python train.py --n_head=4 --head_dim=64 --d_mlp=704 --activation="swiglu" --rope_fraction=1.0 --bias="none" --lr=0.00137 --decay_shape="linear" --final_lr_fraction=0.0 --seq_len=256 --doc_mask=true --steps=8545
Each number is 200 + 30 x the weight over the matrix's rms, rounded and kept within 0 to 999. Layers, rows and columns count from 0.

# up: layer 4 MLP up, 704x256, rms 0.0766, rows 515-523, columns 0-255
# down: layer 4 MLP down (transposed), 704x256, rms 0.0717, rows 515-523, columns 0-255
# gate: layer 4 MLP gate, 704x256, rms 0.0791, rows 516-524, columns 0-255
up515,219,247,228,200,255,222,170,252,203,196,239,221,146,121,226,135,222,161,250,174,228,276,197,210,222,187,207,194,187,151,224,229,176,269,222,162,174,213,226,189,198,210,260,160,196,266,226,212,239,236,198,188,196,203,143,251,202,181,173,154,219,173,197,223,201,186,226,253,182,176,262,209,223,200,245,239,183,213,160,229,215,188,223,152,206,181,212,205,192,211,214,216,182,155,144,199,198,184,191,190,147,197,201,187,246,190,213,171,223,166,179,177,214,157,186,258,213,156,238,229,183,221,153,219,122,240,160,231,216,163,218,157,208,182,230,197,198,147,223,193,185,142,194,157,167,209,193,222,228,253,249,248,161,189,234,190,171,244,183,229,234,234,217,234,159,184,128,202,160,230,238,228,179,167,172,150,166,191,207,222,200,238,216,208,161,229,241,175,249,201,208,203,176,226,154,221,180,218,172,189,192,258,199,213,196,205,269,182,189,175,173,252,215,195,181,161,202,197,181,191,169,178,153,131,218,190,170,188,224,210,206,220,185,170,202,184,194,220,221,186,219,172,182,235,214,185,254,221,199,189,153,185,233,137,161,196
down515,228,213,249,223,195,130,167,216,202,210,202,230,193,134,185,204,239,123,132,162,234,191,160,168,200,214,188,162,234,187,179,200,201,196,171,213,216,249,240,235,211,189,175,186,212,254,163,204,233,204,223,220,152,192,148,167,250,173,246,134,160,248,264,211,209,161,182,172,246,279,185,266,183,187,172,205,207,241,188,173,217,193,235,176,176,204,194,212,191,196,220,178,192,228,119,214,121,209,214,213,230,205,130,164,237,131,163,140,214,186,238,164,205,194,222,186,214,211,168,185,189,245,249,178,215,232,157,218,214,167,187,163,211,175,214,205,148,218,254,188,183,282,168,140,218,214,194,190,191,201,199,211,168,185,194,186,211,194,156,176,185,192,165,206,142,206,235,161,120,163,177,177,194,145,207,193,169,176,220,160,236,175,212,296,203,244,116,187,171,207,187,203,177,218,158,182,218,190,226,226,236,163,195,171,195,188,221,206,237,177,224,233,185,197,215,188,138,185,170,182,171,226,193,198,204,158,200,191,208,183,195,238,244,189,199,185,196,208,210,215,207,193,204,253,203,195,220,218,194,187,211,150,217,162,177,187
gate516,155,144,211,239,217,241,143,204,213,181,246,220,205,245,197,210,171,193,169,196,227,184,204,192,234,214,205,200,190,189,149,166,160,198,237,223,189,170,184,234,201,198,202,139,211,237,204,163,228,231,161,238,167,229,191,186,136,202,166,214,155,168,195,203,162,183,234,208,185,225,158,218,232,208,175,236,191,175,208,233,176,187,176,209,223,224,134,202,162,208,109,196,204,222,227,232,221,183,195,214,237,182,182,162,219,209,136,169,225,167,212,224,244,213,213,181,209,191,192,220,187,234,230,213,147,246,182,277,229,187,194,170,193,215,153,190,188,256,245,183,205,223,246,154,224,149,176,188,214,212,252,236,169,161,166,112,233,235,199,221,233,184,212,175,258,192,240,232,184,159,195,184,165,153,212,243,169,232,182,181,227,214,174,308,148,167,227,187,201,205,164,146,207,155,169,172,160,170,250,207,189,201,191,180,198,176,222,215,214,171,177,152,163,161,223,177,179,194,143,194,216,258,204,267,156,210,174,178,177,283,225,208,202,178,197,264,216,248,193,150,173,196,191,224,193,166,201,232,252,207,225,174,216,196,200,216
up516,179,196,236,200,186,168,196,183,225,190,231,174,208,189,203,192,200,192,218,230,220,218,226,197,250,163,207,190,201,212,219,184,178,164,222,161,260,239,238,191,219,181,204,210,198,221,202,215,231,200,238,166,176,182,197,206,109,197,194,182,159,198,224,204,218,145,203,204,159,225,208,164,144,219,222,218,203,184,204,184,144,252,217,229,152,197,204,221,182,264,258,144,186,196,189,226,222,205,210,195,240,200,204,261,168,247,176,147,226,203,207,235,207,157,207,254,230,126,239,189,190,165,162,225,225,208,191,187,206,184,193,229,208,255,211,215,207,204,210,259,225,191,234,177,210,230,185,191,204,188,236,182,217,193,178,116,170,231,216,214,179,229,172,242,264,123,222,232,215,166,175,211,173,199,189,200,181,201,149,209,194,192,196,195,228,163,197,218,190,178,158,206,260,205,174,185,140,212,173,194,170,216,224,166,206,235,159,277,196,197,250,193,143,155,218,179,142,219,202,195,208,250,210,239,148,195,194,215,178,226,173,230,179,176,183,262,218,169,227,208,190,228,196,201,242,129,179,231,139,167,185,229,188,199,143,210
down516,231,181,235,185,198,221,210,209,221,222,195,174,218,191,195,219,162,210,123,207,172,220,205,193,191,214,205,204,203,210,239,211,159,201,226,198,180,216,191,153,171,234,197,228,175,215,166,203,167,192,214,192,198,234,202,229,232,210,192,193,202,173,237,154,212,227,190,159,158,233,157,198,189,193,190,242,170,216,80,249,171,220,170,215,176,184,156,204,209,260,187,195,196,247,208,196,173,152,217,190,216,236,138,211,265,262,196,166,244,136,258,154,204,210,152,163,180,218,178,251,210,230,220,185,180,187,215,224,147,231,187,195,171,250,192,191,172,144,192,212,226,185,199,189,199,201,162,136,130,236,184,179,223,217,197,204,274,185,203,154,234,232,203,163,212,214,190,221,206,153,154,156,225,191,208,216,220,188,224,133,160,242,161,140,221,120,224,178,198,228,155,186,189,165,255,180,176,180,197,205,236,226,182,189,194,203,197,160,212,196,228,231,250,146,211,175,206,249,178,191,193,198,185,197,200,206,177,175,265,219,207,218,229,217,176,178,219,209,162,188,220,178,225,200,166,200,208,227,208,175,225,227,176,246,169,224
gate517,215,173,190,186,171,208,194,206,172,232,232,245,209,223,208,234,196,243,188,184,224,212,232,196,172,160,168,225,145,183,176,205,187,163,220,205,225,218,205,180,162,189,162,194,170,201,257,134,191,170,186,165,120,164,187,216,226,147,170,224,131,203,210,250,182,183,169,197,224,220,197,200,218,234,233,210,209,205,178,219,233,178,195,208,195,224,210,199,244,222,189,237,203,161,235,183,236,200,214,219,273,153,208,220,189,188,219,225,224,189,182,178,156,168,153,185,173,254,214,201,140,168,213,218,245,210,197,188,212,207,196,201,179,238,215,195,184,246,191,255,165,236,202,187,176,168,192,187,174,206,197,184,295,174,225,207,220,166,207,161,144,217,208,232,228,143,149,157,187,166,217,191,157,200,171,234,185,194,229,178,217,262,173,219,182,252,248,183,197,219,205,223,209,158,181,171,176,220,218,191,246,128,208,218,163,184,192,208,176,140,203,204,205,198,261,188,196,234,206,196,191,233,207,170,190,218,126,184,175,207,182,222,234,192,240,238,188,224,205,224,193,178,175,185,237,209,209,256,220,213,188,201,225,236,242,164
up517,204,172,136,187,192,223,204,210,218,219,212,219,211,209,211,227,237,228,210,235,196,179,230,211,244,231,202,166,212,236,164,224,177,208,201,198,186,192,216,181,155,149,222,208,151,204,179,148,196,259,239,196,238,200,141,222,174,166,199,177,179,178,210,160,240,217,197,207,195,206,220,202,197,212,213,179,256,203,209,163,183,222,222,207,217,218,289,197,242,218,134,206,206,184,158,224,203,144,176,179,180,150,184,177,196,205,154,195,176,209,171,221,202,181,220,177,159,234,243,228,178,204,243,217,237,199,248,228,226,217,171,161,187,178,155,149,171,225,206,169,142,215,218,208,197,207,168,182,172,179,193,181,180,173,235,255,220,172,225,191,183,176,195,144,191,205,173,188,226,217,203,191,250,164,268,214,194,211,206,190,178,216,173,166,206,212,189,180,226,142,240,207,170,179,174,193,268,194,240,220,138,235,240,210,200,199,226,218,192,210,211,216,195,169,185,205,183,216,194,186,174,230,225,147,258,144,210,208,204,219,223,186,190,196,222,225,257,204,183,198,199,160,189,203,195,184,221,214,205,232,226,230,182,153,137,245
down517,170,200,182,234,190,200,225,148,218,186,231,201,231,197,208,200,195,202,235,204,142,218,197,215,205,208,199,219,223,209,191,192,238,187,201,200,231,166,123,215,177,225,182,178,179,210,218,186,251,201,153,215,218,216,213,252,226,232,243,156,208,161,176,213,138,189,137,189,137,214,214,206,148,255,229,219,207,160,229,165,159,223,215,182,179,221,208,230,202,199,234,218,227,165,224,206,211,238,146,171,245,164,195,190,141,192,182,239,193,166,223,183,257,213,217,193,202,125,193,186,226,182,165,232,212,190,211,216,203,216,188,248,230,217,232,217,261,141,241,221,192,209,223,184,191,207,230,151,241,188,176,212,156,210,220,200,215,215,213,175,93,203,194,182,188,182,207,181,172,197,171,178,272,255,210,177,235,162,202,228,180,205,247,209,206,188,261,201,221,168,198,187,226,165,229,157,229,242,175,169,185,228,157,223,204,173,165,169,183,210,197,215,194,168,184,177,160,247,197,231,189,129,186,169,198,192,221,232,169,193,180,173,215,187,161,192,181,183,183,198,182,201,167,168,228,173,229,182,215,214,191,193,119,226,220,223
gate518,168,185,135,227,201,228,251,213,203,223,227,181,236,210,209,181,180,198,181,202,201,186,161,236,190,206,163,226,201,186,160,148,149,201,185,203,246,233,200,226,187,229,189,192,238,221,212,214,200,220,215,208,202,126,138,196,208,193,167,245,175,206,171,230,199,237,238,153,252,179,149,202,179,197,176,212,267,226,198,182,236,199,181,173,140,196,226,213,202,184,191,238,235,211,216,226,271,209,219,109,168,198,212,190,199,209,161,169,179,182,219,157,196,169,213,243,194,189,207,203,208,251,232,204,207,254,202,154,204,204,183,174,167,258,198,196,247,226,197,194,230,116,172,195,234,185,171,186,154,190,209,223,184,232,184,204,219,240,207,178,165,274,185,192,189,170,222,268,183,146,180,196,165,228,203,237,168,168,215,218,206,198,209,234,232,198,236,191,183,198,187,184,203,182,245,191,172,142,220,230,196,188,190,202,208,199,257,197,214,212,198,217,178,169,202,190,244,221,209,207,187,186,200,241,225,231,200,209,148,226,208,217,242,167,212,155,210,231,216,230,168,195,169,292,232,175,179,181,202,198,235,141,206,193,199,171
up518,176,221,210,263,219,196,194,228,182,227,160,213,186,178,163,242,132,196,216,231,166,173,233,187,225,202,246,153,221,171,203,200,168,175,252,211,215,209,222,227,186,156,211,196,177,241,218,200,204,202,241,157,177,165,205,187,241,185,241,239,243,213,223,186,175,201,222,189,199,176,192,224,244,175,238,196,188,201,195,264,204,226,188,133,205,204,173,196,218,155,200,199,233,224,154,188,219,229,173,201,192,237,197,245,165,184,171,225,218,187,166,216,186,206,237,225,229,236,209,243,171,111,186,187,183,253,212,223,226,164,204,200,184,171,223,271,216,219,211,200,235,191,215,179,197,173,183,189,204,247,233,163,235,177,229,192,188,211,156,174,151,168,202,168,148,201,161,212,146,179,216,167,150,245,184,195,210,192,249,219,163,184,192,186,235,248,145,199,208,273,210,175,169,111,161,191,200,214,189,220,207,213,181,230,268,160,210,214,265,217,215,185,189,244,200,212,179,182,247,230,207,221,203,214,187,193,225,216,256,207,165,207,205,218,201,192,196,207,249,241,232,212,161,260,143,174,182,209,206,238,211,204,217,201,155,222
down518,185,238,223,178,201,187,180,194,232,236,173,236,216,217,167,194,243,224,220,203,206,199,211,168,197,165,218,224,232,216,212,253,274,163,199,182,188,182,199,203,186,204,225,213,194,186,204,196,185,200,221,193,179,244,248,184,152,231,249,165,194,225,235,269,213,141,150,288,228,235,236,243,199,176,194,212,205,224,184,206,208,181,213,207,208,174,189,128,205,211,216,181,153,181,174,169,210,185,196,220,188,157,198,223,214,245,209,206,193,246,254,255,198,193,188,196,234,191,224,174,210,215,170,193,194,142,127,194,208,180,187,238,202,200,169,154,184,221,228,225,169,238,203,188,230,185,225,191,188,167,165,252,230,196,205,198,161,220,210,226,199,99,204,265,238,229,236,153,228,247,177,166,192,160,228,224,221,201,179,174,150,156,235,168,214,222,218,197,215,169,183,205,179,203,208,157,221,218,219,152,153,214,219,179,236,230,190,192,245,210,177,212,237,202,167,238,177,140,162,192,158,201,192,218,164,162,218,162,225,211,239,143,206,214,213,219,161,212,203,189,263,163,197,194,199,188,215,205,216,251,239,247,176,219,227,227
gate519,183,235,175,165,206,189,184,239,203,211,225,201,212,168,242,213,216,243,167,137,216,204,189,174,170,238,157,208,189,201,220,184,203,154,178,188,226,221,172,178,175,221,186,156,184,205,239,205,163,196,187,249,254,198,203,173,207,159,197,226,180,138,243,173,146,186,164,242,173,157,226,188,179,184,173,232,187,208,212,146,171,181,236,184,161,262,181,277,206,158,136,186,160,219,194,216,183,180,231,178,231,122,208,208,222,225,156,176,228,165,196,170,169,191,145,243,191,188,233,156,189,152,192,286,181,197,262,244,197,194,221,208,170,194,177,198,216,243,217,191,246,190,213,205,215,212,258,137,226,191,227,203,221,227,209,250,178,175,228,166,178,189,203,188,231,175,163,166,210,150,196,165,232,234,190,264,239,222,212,161,190,204,244,242,163,214,243,134,236,163,216,173,199,189,188,175,193,214,218,177,191,186,240,253,185,173,201,212,159,187,213,228,249,187,194,244,233,264,198,204,165,240,217,163,177,200,160,144,221,171,183,235,210,159,190,161,205,206,223,214,177,130,191,195,224,214,242,224,270,213,193,179,168,196,247,231
up519,220,165,244,212,249,238,235,152,186,182,179,216,219,205,213,205,199,186,211,162,156,178,173,142,182,185,167,203,181,253,170,205,220,225,179,208,236,200,223,261,230,232,217,189,239,212,227,163,207,225,192,154,220,244,231,224,200,215,192,191,183,219,185,197,237,119,152,177,148,189,246,190,243,201,189,200,271,211,194,166,223,240,214,225,165,184,187,206,201,233,204,193,210,172,188,190,244,225,185,183,214,211,199,198,259,208,238,208,200,206,172,233,249,187,266,216,223,171,176,173,231,199,163,218,222,160,198,180,147,211,203,204,240,218,256,217,166,247,177,224,223,171,252,230,207,170,236,174,219,168,218,177,221,182,210,136,193,203,169,238,190,243,187,255,242,183,200,224,190,177,176,202,156,157,244,232,233,197,212,194,166,251,204,178,176,214,210,262,183,239,222,196,263,228,200,131,237,130,167,267,184,234,179,184,197,179,190,235,228,243,177,199,177,178,169,196,185,228,171,185,210,142,150,216,210,183,235,216,193,161,195,173,171,202,232,189,182,199,185,193,199,242,199,239,175,240,243,179,201,186,233,198,246,234,170,233
down519,212,219,198,226,213,198,227,168,175,186,170,163,205,187,206,183,195,173,224,213,196,202,177,197,211,192,188,189,269,190,185,260,222,222,162,165,185,175,239,218,236,239,205,186,153,195,172,179,192,174,200,176,183,133,187,193,240,158,174,224,174,223,183,224,210,228,223,193,233,256,144,203,165,187,144,207,238,192,158,207,186,209,207,154,181,150,195,187,183,208,185,217,243,176,188,207,210,187,161,239,187,210,197,215,176,188,219,252,197,245,218,179,189,227,232,239,202,172,149,229,246,189,186,180,177,227,238,139,150,224,211,193,220,165,219,205,149,168,184,212,266,171,191,234,247,119,208,227,222,206,187,218,170,208,254,169,190,222,187,220,194,185,263,196,125,228,219,214,205,187,170,205,191,215,208,229,225,198,163,286,142,236,189,188,189,238,164,291,220,196,162,228,233,246,201,198,191,179,169,191,253,176,178,205,186,220,224,252,196,244,230,214,227,196,188,189,206,202,186,175,220,171,182,172,148,177,215,162,255,198,258,224,192,210,223,220,117,190,214,177,162,170,187,187,113,192,227,151,200,205,219,231,191,209,168,211
gate520,208,175,239,178,205,259,260,208,252,181,262,247,213,184,189,234,207,217,181,217,166,215,191,190,222,167,166,203,176,233,175,153,182,210,212,184,207,182,212,194,199,223,177,196,227,219,260,172,217,230,183,209,206,203,171,169,172,223,183,148,203,232,176,166,207,183,212,208,182,215,186,156,208,168,152,212,173,164,223,189,214,190,213,185,210,209,201,183,225,193,147,170,174,167,228,222,171,191,239,236,208,165,227,198,182,232,175,190,213,172,224,184,177,202,191,182,206,211,184,239,180,199,222,219,258,208,187,198,198,218,188,200,174,185,204,189,212,244,304,163,258,195,257,224,168,260,203,182,225,178,194,195,179,162,154,233,150,224,216,171,152,216,204,182,200,201,211,207,218,146,224,211,227,156,245,189,161,165,185,168,243,232,162,183,225,154,215,212,267,149,239,168,141,150,188,212,158,261,189,172,176,214,211,158,181,206,199,139,248,179,216,210,160,206,208,205,185,184,224,216,177,206,219,220,215,204,256,136,221,199,247,223,198,166,131,180,268,199,186,179,141,207,146,144,153,197,209,166,191,234,214,165,212,195,223,185
up520,227,190,252,198,161,202,175,203,170,208,168,172,207,251,213,249,223,237,201,208,165,204,200,182,155,214,186,180,193,225,230,196,208,256,151,231,167,183,190,158,231,197,185,227,199,186,199,207,172,223,182,191,239,148,154,170,222,211,197,226,164,162,202,185,162,163,198,165,203,226,157,201,192,196,212,182,162,150,224,199,215,232,182,209,194,257,151,199,176,222,200,243,179,228,258,165,210,194,153,225,173,224,220,259,161,176,153,225,126,140,188,212,216,227,237,202,197,147,206,186,177,183,215,192,251,233,112,240,202,201,208,176,247,202,177,215,199,173,210,167,162,198,175,219,240,183,189,176,250,216,231,242,217,130,165,181,231,202,155,208,201,159,187,153,130,234,199,194,183,239,188,182,179,205,214,259,173,190,212,193,188,181,145,199,225,155,199,217,215,227,192,174,190,218,197,191,226,224,190,164,244,200,168,251,182,226,194,244,173,183,202,217,176,235,215,197,196,225,205,196,199,182,204,202,211,228,299,212,171,232,212,194,150,182,225,179,193,202,193,214,246,221,202,178,206,241,193,218,180,235,152,245,228,212,203,196
down520,183,173,203,207,107,186,157,244,162,231,168,162,266,239,249,208,254,180,209,220,184,186,239,122,208,214,193,175,228,225,215,184,226,203,137,206,212,189,184,213,209,215,163,251,167,301,186,251,183,208,195,211,222,182,229,223,203,216,233,196,230,180,190,174,208,132,225,191,219,277,215,144,186,203,207,183,155,154,210,161,194,264,190,161,193,162,208,203,218,224,205,243,231,192,218,183,164,207,152,191,183,230,161,183,194,204,253,182,167,187,194,199,203,238,199,143,187,196,221,172,174,189,193,220,219,228,140,226,197,198,237,227,276,240,195,156,191,186,234,134,193,188,191,191,237,191,142,167,169,255,197,225,238,243,199,244,162,202,208,161,180,216,173,172,131,220,214,184,201,215,195,218,231,193,190,214,211,189,197,193,243,160,184,150,194,207,257,181,187,225,214,192,178,215,204,180,261,209,177,193,230,227,178,174,171,220,198,215,166,198,187,191,209,199,155,200,239,206,222,197,196,169,219,236,217,173,240,216,242,242,238,203,167,205,185,198,156,217,215,216,216,212,215,246,160,192,207,199,184,238,150,226,235,168,196,208
gate521,252,232,200,164,190,218,219,230,229,223,171,183,151,231,190,220,184,204,216,168,167,205,209,166,158,216,143,194,203,179,156,159,141,206,180,189,234,181,296,218,134,223,243,201,183,187,229,214,268,226,151,256,215,268,142,204,220,213,189,182,192,183,204,219,184,227,256,232,220,212,136,206,181,155,175,201,154,138,248,172,198,210,163,172,228,291,214,283,223,194,203,244,183,195,246,222,209,174,208,236,190,136,212,185,190,248,272,131,215,192,225,199,228,140,233,194,186,274,176,238,171,215,248,216,144,186,259,290,191,167,169,183,150,158,144,182,230,201,266,184,143,197,216,183,156,196,202,175,180,157,188,252,175,244,138,220,180,192,211,185,198,154,213,230,229,203,200,247,214,190,215,233,218,204,253,153,167,146,229,240,235,234,189,183,252,224,160,185,262,98,173,233,228,197,179,230,190,203,206,158,176,203,166,233,174,166,261,164,177,140,181,222,215,123,217,172,149,185,168,184,235,173,129,221,276,164,197,145,242,245,184,202,190,224,220,204,268,201,182,159,223,198,203,162,220,174,214,219,178,213,156,203,166,171,186,187
up521,186,231,207,230,190,221,164,198,198,175,202,225,229,239,155,168,239,223,211,238,185,184,188,149,201,165,201,190,238,214,186,155,196,197,254,185,177,149,217,194,243,169,175,184,187,237,207,222,214,222,194,229,224,256,180,197,199,217,160,196,133,226,130,179,172,221,186,219,190,189,173,196,201,176,242,184,161,149,176,267,160,236,195,194,203,195,233,232,228,179,238,202,210,206,241,246,194,167,166,226,233,191,198,171,180,159,233,205,188,180,220,175,196,147,246,125,195,190,211,221,183,239,234,243,214,203,219,214,156,169,239,216,219,247,179,200,178,202,247,167,182,213,209,212,177,165,211,186,183,216,164,272,171,227,176,212,230,215,201,171,215,179,183,241,238,210,150,212,172,172,224,211,199,199,191,207,155,189,214,237,163,210,203,181,217,187,150,223,218,169,202,233,202,201,167,238,196,177,241,234,184,204,158,193,206,192,223,185,227,184,187,164,222,145,217,203,216,185,211,173,193,227,165,205,240,181,158,179,221,158,176,221,240,164,211,223,251,211,219,194,197,166,176,219,212,176,227,230,198,147,193,210,241,239,192,140
down521,156,170,193,208,215,171,203,199,220,223,201,176,206,160,221,227,178,162,263,187,186,204,219,197,229,192,229,203,173,184,235,207,279,230,228,203,197,248,176,187,174,206,196,227,211,180,231,174,161,176,223,154,182,123,213,205,212,183,230,213,196,185,219,200,202,186,194,157,168,171,243,215,191,205,196,205,245,244,197,202,257,154,232,241,194,183,230,192,198,225,165,200,170,193,167,189,207,229,210,181,178,224,201,246,233,227,165,203,224,195,149,187,205,218,145,259,211,182,174,150,198,183,179,218,243,224,161,146,218,210,219,197,214,191,223,208,189,204,177,213,216,185,175,205,231,210,190,222,187,220,237,152,248,146,228,204,203,181,193,205,181,250,245,190,175,196,226,172,204,220,204,178,164,212,172,196,205,243,166,168,197,209,228,234,179,223,227,188,167,274,214,169,191,192,231,152,212,219,171,191,232,201,212,185,197,217,184,197,205,198,229,228,160,243,206,197,181,241,211,195,182,209,203,182,131,240,241,228,197,213,224,199,171,179,161,194,159,179,242,220,195,211,212,209,207,211,179,184,175,228,205,193,195,203,218,223
gate522,188,152,218,184,170,192,220,238,159,156,184,199,175,172,229,222,127,176,175,192,219,166,177,246,194,197,225,180,200,171,210,200,237,181,242,187,217,197,151,173,245,166,160,139,241,222,237,165,158,185,230,235,203,215,195,212,178,193,251,167,204,166,218,235,206,206,182,155,193,174,200,250,272,230,182,153,191,144,207,174,160,217,213,174,180,192,234,191,174,196,252,247,160,199,219,164,215,219,231,208,219,183,185,217,174,139,235,185,170,178,244,165,224,165,210,248,212,157,194,251,218,100,179,189,225,189,195,176,158,208,264,222,239,219,154,222,214,218,141,202,213,207,123,187,184,190,155,204,190,236,174,207,226,200,219,207,231,232,213,199,199,173,231,180,196,196,183,165,184,198,175,239,234,214,211,184,166,171,226,158,158,175,190,277,254,162,258,167,185,203,192,167,262,203,134,215,188,249,179,251,207,183,153,197,165,212,199,192,221,223,250,195,180,192,162,194,235,192,155,288,217,201,207,205,195,150,253,152,163,222,228,204,174,191,264,264,198,116,188,209,206,220,179,200,192,175,235,260,208,237,126,222,170,241,204,191
up522,192,197,187,180,232,199,189,197,214,248,186,199,209,193,222,167,221,222,170,224,218,213,206,259,231,143,213,140,189,169,197,200,184,148,288,202,205,220,238,255,224,206,131,233,288,232,208,198,223,203,246,249,164,191,223,254,208,174,198,193,219,206,219,241,180,157,238,152,254,205,174,239,187,167,166,237,208,194,231,246,188,190,203,163,257,215,208,178,224,164,214,172,166,151,254,247,246,215,210,191,211,224,179,181,249,174,167,193,203,223,203,211,204,250,195,218,195,172,202,191,214,156,189,156,143,190,235,201,176,188,240,224,180,221,216,178,228,248,210,156,186,156,212,211,244,207,223,191,198,172,207,228,194,205,199,164,213,184,248,211,238,166,182,202,150,191,183,160,163,172,169,233,283,234,207,185,204,223,220,189,244,192,166,259,216,216,189,180,171,206,240,160,202,183,147,206,196,164,186,233,217,189,177,160,192,152,220,186,220,200,182,209,183,188,150,266,208,185,148,332,225,160,184,178,201,159,179,173,152,243,179,221,149,189,289,252,225,150,168,197,185,240,134,168,165,228,194,235,222,187,197,239,164,185,193,226
down522,192,224,219,190,197,227,211,161,211,208,175,191,277,220,186,211,241,167,223,206,167,223,165,184,200,213,155,212,156,132,188,245,174,172,141,237,215,207,259,240,221,236,219,264,185,174,221,185,193,253,210,186,208,160,166,185,198,224,222,190,201,212,204,252,203,162,234,207,196,237,259,199,143,195,192,197,193,205,181,130,223,138,222,275,264,221,168,234,186,219,213,169,231,223,190,199,183,212,185,193,227,186,243,195,236,221,198,235,266,242,191,240,195,233,200,203,241,206,207,180,197,214,163,207,223,215,197,203,175,235,200,180,162,194,240,149,181,180,257,205,189,193,207,168,227,226,207,181,225,188,181,217,173,234,149,213,192,200,179,172,198,253,200,232,255,164,221,206,225,177,227,174,237,207,156,201,194,250,172,225,196,255,218,211,195,171,152,164,227,249,198,211,168,216,201,194,165,185,183,231,236,250,163,244,239,160,175,197,240,213,192,201,187,238,218,199,166,212,270,184,172,206,154,190,233,237,214,214,205,151,195,250,189,194,192,167,192,204,253,246,187,222,296,198,215,159,159,185,199,223,215,180,211,208,222,206
gate523,176,223,209,185,166,239,174,221,173,199,150,209,217,198,266,209,210,206,178,197,182,183,170,199,173,203,147,176,227,122,181,227,196,179,219,193,234,177,192,237,214,175,181,193,226,177,160,240,207,234,183,175,176,176,191,164,204,246,205,192,141,263,220,214,217,172,148,231,199,170,166,193,199,189,202,146,190,152,191,241,209,241,186,200,170,196,184,196,171,200,172,211,166,222,174,228,255,222,199,219,189,164,212,136,181,255,182,190,226,178,184,214,215,210,204,256,205,182,175,222,189,213,216,256,144,171,188,197,213,205,174,260,197,186,149,191,217,168,215,149,186,176,254,213,184,192,192,193,214,185,226,137,231,230,188,224,196,243,185,238,142,198,212,217,157,227,189,162,157,205,224,179,155,188,176,230,186,222,174,204,197,188,186,205,214,222,196,253,139,132,184,241,230,199,156,173,189,228,186,188,253,188,178,185,223,213,230,255,231,190,175,181,251,229,220,194,208,224,225,197,222,242,195,170,243,201,182,237,199,179,183,206,229,159,185,172,144,182,185,209,142,169,180,210,190,153,155,189,239,189,169,154,124,220,232,208
up523,232,168,213,160,191,213,212,217,193,174,202,191,247,244,200,231,243,195,171,214,185,254,183,167,174,175,162,192,173,256,164,219,186,207,193,187,169,162,210,177,202,204,194,199,178,203,231,170,277,200,196,226,175,142,191,193,166,189,231,147,240,256,163,209,169,204,220,133,205,226,215,254,263,237,244,231,209,208,223,181,178,231,218,209,234,220,167,213,190,232,216,226,186,174,236,183,186,242,189,201,177,191,179,237,179,191,159,213,237,223,258,194,257,238,221,149,210,232,179,230,197,207,222,204,232,311,212,187,208,162,203,186,185,189,248,164,170,206,226,180,217,199,240,189,198,246,137,200,203,218,206,153,173,152,213,180,175,240,150,188,162,206,211,206,251,246,231,209,248,192,218,177,179,139,169,184,128,242,200,204,209,171,195,249,204,271,188,194,225,265,232,251,192,232,254,205,168,237,185,228,211,176,213,184,214,252,129,220,206,196,168,222,166,178,158,201,196,197,170,180,221,159,163,233,193,188,197,222,201,202,185,192,186,225,208,228,216,272,162,203,201,190,196,244,174,202,218,213,196,272,235,237,216,167,204,211
down523,195,206,181,225,152,222,133,249,237,228,179,200,182,230,216,177,216,213,187,145,237,203,222,238,198,232,175,220,182,117,193,211,160,219,215,194,193,258,178,223,180,164,210,233,179,158,173,279,227,157,178,156,181,211,190,194,229,254,159,190,199,154,179,214,276,174,177,262,140,215,195,254,208,156,226,138,226,176,186,223,226,195,169,179,130,195,174,200,196,225,223,239,217,210,201,202,236,190,200,206,254,160,238,208,222,237,187,140,157,173,210,213,192,197,212,247,197,170,200,194,222,189,136,198,180,162,148,170,181,212,198,210,240,168,211,218,245,191,202,172,231,147,216,224,223,206,169,195,199,244,234,167,192,261,175,210,201,205,221,166,155,218,177,204,181,228,191,157,146,175,233,222,192,187,210,259,216,213,140,196,207,214,167,158,262,198,200,227,133,194,191,234,242,229,234,223,163,218,202,169,223,244,191,166,235,202,215,232,217,207,215,161,212,219,221,186,261,225,202,159,203,214,201,207,233,192,195,187,205,210,187,163,250,176,196,193,146,165,207,208,173,192,187,193,198,221,233,181,252,169,137,200,140,249,208,184
gate524,125,203,213,180,202,209,244,237,231,254,233,146,183,186,242,205,233,199,164,190,208,176,187,231,222,202,237,188,217,205,204,127,184,242,197,171,186,147,142,230,205,199,202,242,179,199,155,195,184,188,170,169,156,222,203,243,166,153,237,137,173,179,255,278,165,212,174,226,206,250,177,186,213,197,237,220,288,202,218,169,185,224,150,165,213,122,222,217,183,222,184,243,207,204,172,204,196,145,168,185,216,167,238,250,188,215,190,194,203,242,239,214,209,231,209,234,168,218,201,235,211,216,199,207,193,263,199,230,237,191,299,192,205,201,163,166,174,228,172,185,224,235,203,196,150,207,187,167,162,182,221,226,209,202,201,270,244,213,193,203,240,245,218,230,195,215,284,217,211,202,226,238,168,194,169,188,192,207,249,179,176,182,128,184,233,186,229,187,239,203,206,178,227,214,248,178,154,227,180,225,213,246,168,178,198,182,190,162,209,183,182,189,176,157,194,155,232,171,162,172,160,148,209,202,143,190,218,184,191,183,125,205,219,199,268,235,184,200,253,181,188,183,146,205,188,169,203,225,187,193,185,260,200,186,203,225